config.yaml
n_layer: 18
d_model: 128
n_head: 4
n_kv_head: 1
head_dim: 32
d_mlp: 512
vocab_size: 888
activation: "gelu"
norm: "layernorm"
norm_place: "pre"
norm_eps: 1e-05
positions: "rope"
rope_base: 10000.0
rope_fraction: 0.25
qk_norm: true
attn_scale: 0.177
bias: "none"
tie_embeddings: true
parallel_block: true
init: "normal"
init_std_qkv: 0.0452
init_std_o: 0.0452
init_std_up: 0.0452
init_std_down: 0.0
optimizer: "soap_variant"
lr: 0.0129
beta1: 0.95
beta2: 0.99
weight_decay: 0.04
lr_head: 0.00861
grad_clip: 1.0
warmup_steps: 48
schedule: "wsd"
decay_fraction: 1.0
decay_shape: "linear"
final_lr_fraction: 0.0
batch_tokens: 32768
seq_len: 256
doc_mask: true
train_tokens: 93350000
steps: 2849
dataset: "wikipedia_en"
Each number is 200 + 40 x the weight over its row's rms, rounded and kept within 0 to 999. Layers, rows and columns count from 0. The size before them is the row's rms in percent of the matrix's.

# layer 5 MLP down (transposed), 512x128, rms 0.268, rows 455-511, columns 64-95
104,208,221,254,185,193,256,236,215,187,206,212,173,264,235,197,134,109,235,252,212,230,193,252,156,197,224,160,243,225,316,141,171
101,235,227,236,160,266,250,156,179,202,220,225,151,194,247,283,133,156,250,176,145,236,163,177,170,186,173,176,222,211,127,240,179
129,208,267,172,253,283,190,176,172,237,147,232,218,305,224,148,185,224,231,262,167,206,215,186,221,186,189,220,196,224,212,199,146
096,202,183,172,165,223,146,265,116,236,164,220,187,228,246,165,116,245,217,180,213,146,118,232,289,156,139,218,137,179,227,180,187
105,163,200,255,263,236,253,187,192,209,131,178,226,233,218,177,182,171,153,208,136,251,254,221,254,238,220,213,274,226,171,177,213
123,185,194,166,215,273,191,168,211,211,206,254,174,192,161,121,176,262,147,208,218,197,198,214,219,213,171,157,128,249,259,158,167
104,180,172,155,215,266,196,191,216,221,152,256,197,194,200,182,196,221,225,281,149,164,221,219,159,203,176,202,144,180,230,169,209
099,182,229,302,282,211,206,255,239,249,171,150,158,77,188,202,270,192,113,178,206,210,198,201,134,200,203,178,231,138,211,198,194
102,142,197,209,215,164,193,178,233,202,261,180,212,235,186,183,161,181,262,202,176,246,195,201,172,164,208,213,178,211,215,248,266
068,214,204,119,190,146,195,253,225,212,222,245,154,178,225,146,244,285,175,255,265,209,200,234,210,177,185,204,204,242,208,184,236
081,188,190,172,222,150,215,169,264,221,232,211,188,174,217,187,217,359,271,205,276,209,175,241,224,204,213,242,197,191,187,206,159
107,242,208,203,235,189,203,153,202,127,228,212,174,263,161,198,161,169,164,161,144,166,194,240,256,234,311,144,241,173,163,249,236
114,169,143,219,262,203,145,159,237,162,202,160,243,194,181,243,261,223,216,251,201,194,247,210,131,194,239,195,121,217,208,142,226
100,272,164,212,218,213,272,239,240,215,222,278,199,189,144,214,143,216,203,180,226,131,158,129,197,223,166,175,168,212,192,228,259
091,210,189,235,174,193,214,216,146,196,232,188,164,119,232,192,156,218,223,230,206,184,227,273,260,161,218,209,191,190,253,239,178
103,164,81,287,181,133,113,168,232,203,167,204,238,253,185,247,172,273,197,205,193,185,109,184,261,188,187,259,232,237,253,206,122
100,162,161,214,235,213,72,167,261,157,181,160,257,239,162,164,201,198,175,192,169,225,176,159,188,190,221,201,208,183,198,247,216
096,112,198,173,213,187,152,210,208,209,202,289,178,305,204,186,213,165,217,306,184,194,217,118,150,165,206,247,206,214,230,162,237
111,190,168,168,255,214,245,154,188,209,236,183,166,259,164,219,237,227,211,146,216,201,218,225,170,195,285,143,204,261,154,265,267
110,230,205,202,261,249,112,239,194,214,220,271,249,270,170,238,237,269,138,233,194,195,200,127,209,237,188,183,262,225,216,180,189
093,141,167,182,206,106,229,264,256,232,275,158,212,207,219,148,200,204,215,204,168,104,204,217,254,258,244,176,199,174,211,250,185
072,166,144,187,162,221,233,195,209,234,199,245,146,203,222,99,86,269,195,239,225,206,173,181,245,231,181,206,210,150,209,155,200
083,175,183,208,205,200,182,224,220,202,192,228,206,193,241,241,244,164,204,177,144,165,266,185,125,166,219,140,123,216,223,204,182
112,185,173,156,307,174,187,225,228,173,219,169,210,213,185,202,249,229,188,124,208,229,230,199,206,174,158,152,157,189,253,156,238
101,128,133,154,235,177,190,199,234,210,210,113,274,181,189,228,230,213,169,123,156,223,222,208,279,188,195,253,224,223,175,198,195
113,233,197,256,215,188,316,151,225,256,208,190,179,198,148,137,202,188,181,195,133,162,288,196,227,264,243,211,205,224,162,222,146
093,217,176,261,200,136,148,201,243,209,235,151,187,261,222,264,251,181,139,195,192,129,226,189,279,72,269,242,200,230,199,212,107
106,151,161,67,196,102,205,187,202,186,163,178,235,184,160,281,221,186,196,181,223,198,196,222,230,243,226,213,152,204,195,207,185
110,137,213,204,243,148,201,225,217,223,168,147,146,162,260,259,180,284,202,198,214,185,219,163,153,226,209,282,275,230,191,189,213
087,187,236,217,255,249,163,185,187,146,169,241,204,123,248,113,187,213,271,111,206,208,154,214,232,70,139,213,197,228,221,315,184
118,233,158,282,220,216,118,168,209,232,164,196,177,217,166,273,207,213,265,203,220,199,153,165,209,201,160,201,206,227,192,223,249
073,209,176,145,239,181,217,197,226,174,139,188,267,324,248,193,202,110,246,207,214,204,134,174,184,213,278,171,241,159,152,191,250
099,170,194,151,238,268,279,150,164,149,173,222,215,269,207,103,215,88,216,156,204,230,212,190,210,156,196,209,197,176,212,171,230
106,151,177,185,236,218,98,163,225,195,249,210,166,263,236,210,190,212,233,186,196,219,262,189,167,195,193,184,170,196,252,193,204
106,216,249,225,243,230,249,220,140,198,193,254,197,228,223,224,192,107,189,227,283,180,171,235,167,237,244,179,180,238,230,201,133
119,131,203,209,255,267,214,104,218,200,204,245,237,120,197,215,206,172,203,231,181,182,190,171,228,238,190,207,204,211,256,188,201
107,249,175,185,231,150,243,206,173,193,240,188,202,163,210,135,194,243,154,135,162,121,160,159,256,134,206,195,147,226,211,204,171
080,224,163,142,146,170,190,139,249,237,226,192,109,222,254,185,164,311,238,188,195,254,135,184,157,162,184,220,234,183,245,220,162
114,215,200,221,212,172,183,236,199,218,161,170,187,219,195,130,187,264,273,192,168,240,180,233,248,209,215,199,163,253,273,181,216
096,248,182,214,213,314,144,147,198,251,197,137,189,251,224,96,189,131,228,218,132,236,177,142,238,224,187,209,250,227,166,237,165
085,198,179,215,178,206,228,168,284,160,145,195,220,222,210,219,149,179,147,204,199,238,211,145,124,196,135,255,169,257,158,219,216
110,139,149,254,227,221,187,211,197,239,180,210,130,180,173,240,208,87,126,191,164,206,258,198,220,171,256,172,206,176,116,184,149
098,230,235,158,165,196,208,184,163,161,211,236,190,195,248,194,204,211,269,141,227,172,200,185,206,264,234,234,156,201,185,145,191
123,247,162,203,264,221,234,221,90,80,232,260,204,222,211,186,214,236,178,153,181,185,151,225,200,128,254,190,209,185,253,255,179
097,182,164,97,213,200,154,226,265,208,267,183,172,226,207,180,206,88,225,141,134,209,220,202,130,166,223,146,181,199,121,195,198
120,177,157,126,189,167,151,122,277,218,213,112,179,266,218,190,201,196,199,176,219,291,227,188,146,190,297,142,219,172,214,211,221
110,252,204,285,224,238,165,222,220,153,227,232,197,186,210,153,203,119,158,237,175,241,144,200,169,225,197,196,180,227,240,214,166
098,184,176,153,198,143,216,240,216,187,170,133,137,170,143,215,261,88,257,146,169,225,147,192,173,206,167,165,164,170,288,144,182
091,249,148,207,251,166,149,188,130,212,253,131,199,176,190,227,210,281,122,117,201,212,104,214,281,188,208,237,140,116,150,148,176
088,259,187,188,121,217,149,203,159,137,214,115,205,71,218,238,118,196,204,193,237,307,165,224,183,232,162,228,152,241,219,145,150
106,212,240,188,255,244,254,230,265,203,227,192,161,158,234,173,210,205,218,208,186,118,281,154,161,129,247,159,181,152,179,235,188
105,146,166,131,231,151,206,189,181,228,213,193,214,144,237,185,156,361,210,138,121,188,99,151,175,133,188,206,177,159,167,209,226
102,185,222,208,216,155,163,221,203,225,165,154,181,159,198,217,206,204,198,251,239,154,276,227,276,271,127,193,149,179,217,234,217
076,223,205,137,222,241,155,191,185,242,221,149,173,274,177,155,187,142,239,218,236,217,217,219,257,244,171,197,250,239,172,246,288
108,161,177,187,142,207,265,221,155,213,233,168,213,221,154,251,266,290,235,128,234,179,215,171,172,208,209,227,307,213,272,230,274
097,249,192,128,211,207,157,146,218,202,248,223,208,176,214,184,167,177,233,154,175,242,211,172,169,144,236,95,136,144,212,175,226
088,204,180,146,222,195,243,231,229,195,141,224,158,171,203,196,214,215,203,250,172,184,178,192,226,254,153,214,205,199,230,255,175
# layer 5 MLP up, 512x128, rms 0.291, rows 456-511, columns 64-95
108,186,284,157,185,107,165,221,191,173,218,218,187,198,171,208,189,177,249,167,249,216,207,203,187,211,189,221,271,206,219,169,213
121,234,159,198,171,237,186,153,238,247,149,195,137,244,200,248,195,152,243,153,197,217,209,195,212,213,208,170,246,203,242,160,119
109,213,145,273,209,190,174,155,246,211,210,227,163,248,215,216,134,159,140,148,190,208,190,211,166,178,283,254,185,187,216,173,156
099,166,228,245,176,162,237,189,187,285,221,207,242,253,189,193,176,188,163,207,205,211,191,168,188,148,194,224,146,171,222,176,215
108,295,257,166,197,229,180,205,183,189,230,184,167,227,119,208,220,216,178,195,192,223,176,215,128,304,260,202,254,317,225,206,203
111,163,203,119,184,177,166,101,138,244,203,260,169,229,94,178,195,194,205,162,207,185,214,192,217,208,194,201,214,220,210,225,203
094,188,145,180,187,151,243,233,226,186,169,232,212,160,209,230,206,202,157,119,166,181,199,218,215,192,333,194,240,229,194,241,258
093,194,197,242,167,222,210,160,166,170,229,112,236,293,104,173,116,214,213,267,205,171,263,268,220,280,217,194,178,216,200,197,215
088,163,224,189,200,187,176,215,222,209,233,186,218,186,152,224,259,97,172,188,166,194,175,132,182,177,215,217,263,124,193,184,257
087,195,178,182,221,173,143,222,235,211,182,191,204,266,163,252,162,176,144,197,173,198,221,207,227,232,213,180,201,140,243,240,185
098,232,200,164,243,270,203,223,251,198,213,154,114,247,139,169,174,170,152,170,153,200,213,159,205,232,238,162,175,147,131,146,182
106,221,219,224,155,123,204,231,165,158,224,214,231,257,182,195,142,263,167,227,214,171,244,177,188,161,176,153,193,176,170,230,195
102,209,278,199,200,228,269,211,144,137,214,214,267,189,190,215,171,233,170,210,199,223,188,158,194,169,152,191,203,219,114,211,168
094,180,148,221,162,153,204,172,196,182,179,234,162,218,254,155,205,198,172,216,262,109,233,230,220,194,218,194,199,256,164,179,251
107,157,152,253,136,237,174,152,238,234,204,200,163,253,176,232,184,168,257,236,212,214,113,203,199,205,127,192,263,217,192,175,135
109,231,179,208,257,223,183,261,174,198,133,175,277,162,188,210,202,160,158,195,231,235,233,99,223,227,174,203,177,282,233,179,190
093,216,238,161,254,253,202,194,170,190,173,172,218,203,200,128,191,209,257,196,188,147,244,112,193,230,185,179,237,206,160,193,304
099,237,273,197,242,134,228,260,177,221,124,220,142,250,103,176,204,175,228,103,159,191,224,171,134,174,192,201,256,214,186,311,231
108,214,273,264,185,250,155,186,113,233,280,220,195,197,175,248,236,201,215,159,210,196,193,144,189,153,175,159,232,192,177,180,163
080,209,253,202,147,227,222,249,212,164,178,191,227,211,264,212,222,161,200,184,97,208,215,144,188,189,202,207,212,272,269,233,172
074,150,183,219,211,229,217,136,170,262,187,222,123,287,191,200,248,160,190,192,152,255,210,171,180,149,260,124,274,191,256,187,189
088,213,239,189,251,173,264,255,210,190,150,120,325,162,203,233,191,231,203,198,241,189,253,214,220,193,180,197,163,172,163,146,243
110,239,157,251,220,253,255,222,154,152,191,150,268,213,237,207,259,197,211,184,209,197,201,180,192,147,99,146,204,191,175,173,223
103,127,175,166,115,270,181,227,268,302,181,203,156,248,163,214,219,210,170,196,196,225,192,201,224,195,217,187,250,206,167,175,199
114,128,225,235,176,183,147,217,159,203,187,236,222,317,211,170,203,163,183,241,236,137,221,188,172,180,279,208,197,205,184,157,163
095,214,237,191,180,219,221,169,227,233,165,153,267,248,208,205,141,193,214,195,265,182,138,201,245,99,160,195,152,158,194,192,240
096,161,137,206,199,240,111,182,148,211,249,223,189,196,235,275,212,153,194,227,140,219,295,160,274,248,221,209,207,226,235,176,207
099,129,195,148,205,185,224,218,157,279,238,254,201,230,247,203,276,202,161,198,168,125,152,209,201,211,220,231,263,183,194,175,224
085,238,188,225,206,255,237,185,198,152,178,181,262,226,158,223,181,179,243,238,181,140,184,145,170,209,187,194,214,152,246,164,201
097,179,147,160,241,194,143,138,161,233,189,223,216,212,126,213,150,218,211,181,172,196,236,177,218,160,154,182,192,151,275,177,221
083,267,182,211,221,223,264,228,179,183,121,311,238,253,209,182,218,157,187,165,217,191,193,182,188,209,225,216,259,196,211,193,175
100,160,216,71,136,243,122,219,241,251,205,271,207,241,207,233,229,192,174,209,198,194,228,130,184,202,226,221,236,199,221,175,200
109,182,129,169,225,206,204,203,141,180,110,268,141,220,211,262,224,217,228,217,137,235,180,200,202,204,156,176,258,291,161,244,202
103,237,228,233,145,202,110,195,229,227,168,239,204,217,170,209,134,187,261,121,240,160,145,212,243,188,179,210,194,273,217,227,137
105,147,199,169,131,197,188,200,193,203,223,255,188,192,202,206,213,179,165,233,159,214,228,195,159,238,230,227,224,290,163,223,206
104,214,229,244,207,196,130,228,119,244,243,171,203,233,126,209,135,231,250,188,212,241,203,132,184,220,213,184,222,265,200,197,257
089,195,124,199,195,236,161,196,222,254,169,175,208,230,150,173,198,128,198,205,165,225,255,122,139,175,192,243,166,123,139,213,205
116,201,206,219,252,213,206,153,200,219,239,221,225,141,193,193,194,220,234,228,159,154,190,144,189,193,271,245,217,242,148,252,195
104,201,198,196,194,223,233,236,143,209,173,268,193,256,235,290,235,99,161,222,148,207,155,185,208,194,228,171,210,227,254,231,140
090,270,264,257,274,234,185,227,230,158,99,114,164,169,175,192,230,143,198,173,180,244,190,161,149,161,211,197,214,250,206,216,163
093,173,192,195,180,238,219,160,193,250,201,280,169,228,132,212,178,196,227,184,263,197,178,175,231,179,207,205,274,181,256,213,80
104,235,223,248,215,156,229,198,182,196,134,270,145,228,204,202,226,224,235,184,237,179,226,209,208,148,172,238,269,253,169,190,105
113,260,216,136,193,195,130,181,255,229,243,105,211,223,143,181,176,207,238,217,228,169,216,194,186,182,148,213,146,208,175,204,213
093,159,135,251,162,177,162,213,162,189,206,262,191,189,203,149,200,223,183,260,263,251,223,164,187,199,227,171,246,250,241,187,198
115,233,140,203,229,174,207,156,179,245,132,232,135,223,263,107,147,204,188,172,266,231,211,249,174,211,203,166,154,259,217,217,214
102,204,251,112,242,217,217,236,161,235,208,194,292,206,203,177,211,160,215,153,197,190,186,178,174,196,207,223,204,220,182,156,202
101,161,140,153,189,243,329,188,138,186,206,217,176,188,267,183,223,158,178,196,165,225,174,251,110,167,220,198,224,170,250,220,178
090,199,237,130,232,194,221,232,205,204,199,210,237,177,168,169,155,165,219,254,229,117,146,185,225,217,202,150,205,283,167,240,224
094,177,197,212,231,188,249,232,177,212,141,210,155,234,193,146,251,189,247,168,202,120,166,199,122,194,247,110,225,222,212,250,172
102,189,182,225,208,151,294,251,203,208,208,208,207,231,264,148,228,180,213,208,250,174,236,102,114,148,235,127,206,195,226,182,188
100,215,210,197,175,266,175,117,193,196,224,151,166,192,188,162,241,278,287,156,177,169,178,152,213,165,206,208,283,231,221,176,186
103,146,172,219,226,225,254,182,197,137,244,203,298,184,196,161,230,177,294,247,171,190,253,149,172,242,237,256,259,235,254,233,203
080,248,206,166,236,198,151,182,200,235,218,174,225,238,188,172,197,166,176,229,245,191,200,253,212,186,171,216,235,164,183,219,258
098,239,160,245,267,186,201,181,150,252,216,188,216,228,215,162,278,207,245,203,268,115,119,147,184,204,223,103,235,130,197,203,159
093,284,181,197,176,180,219,256,190,125,205,144,222,224,177,176,232,211,183,222,207,153,195,186,143,213,156,197,223,238,194,162,147
081,231,216,181,187,185,200,243,232,229,124,219,204,208,214,243,203,182,193,191,193,131,222,250,195,200,173,221,256,328,228,260,178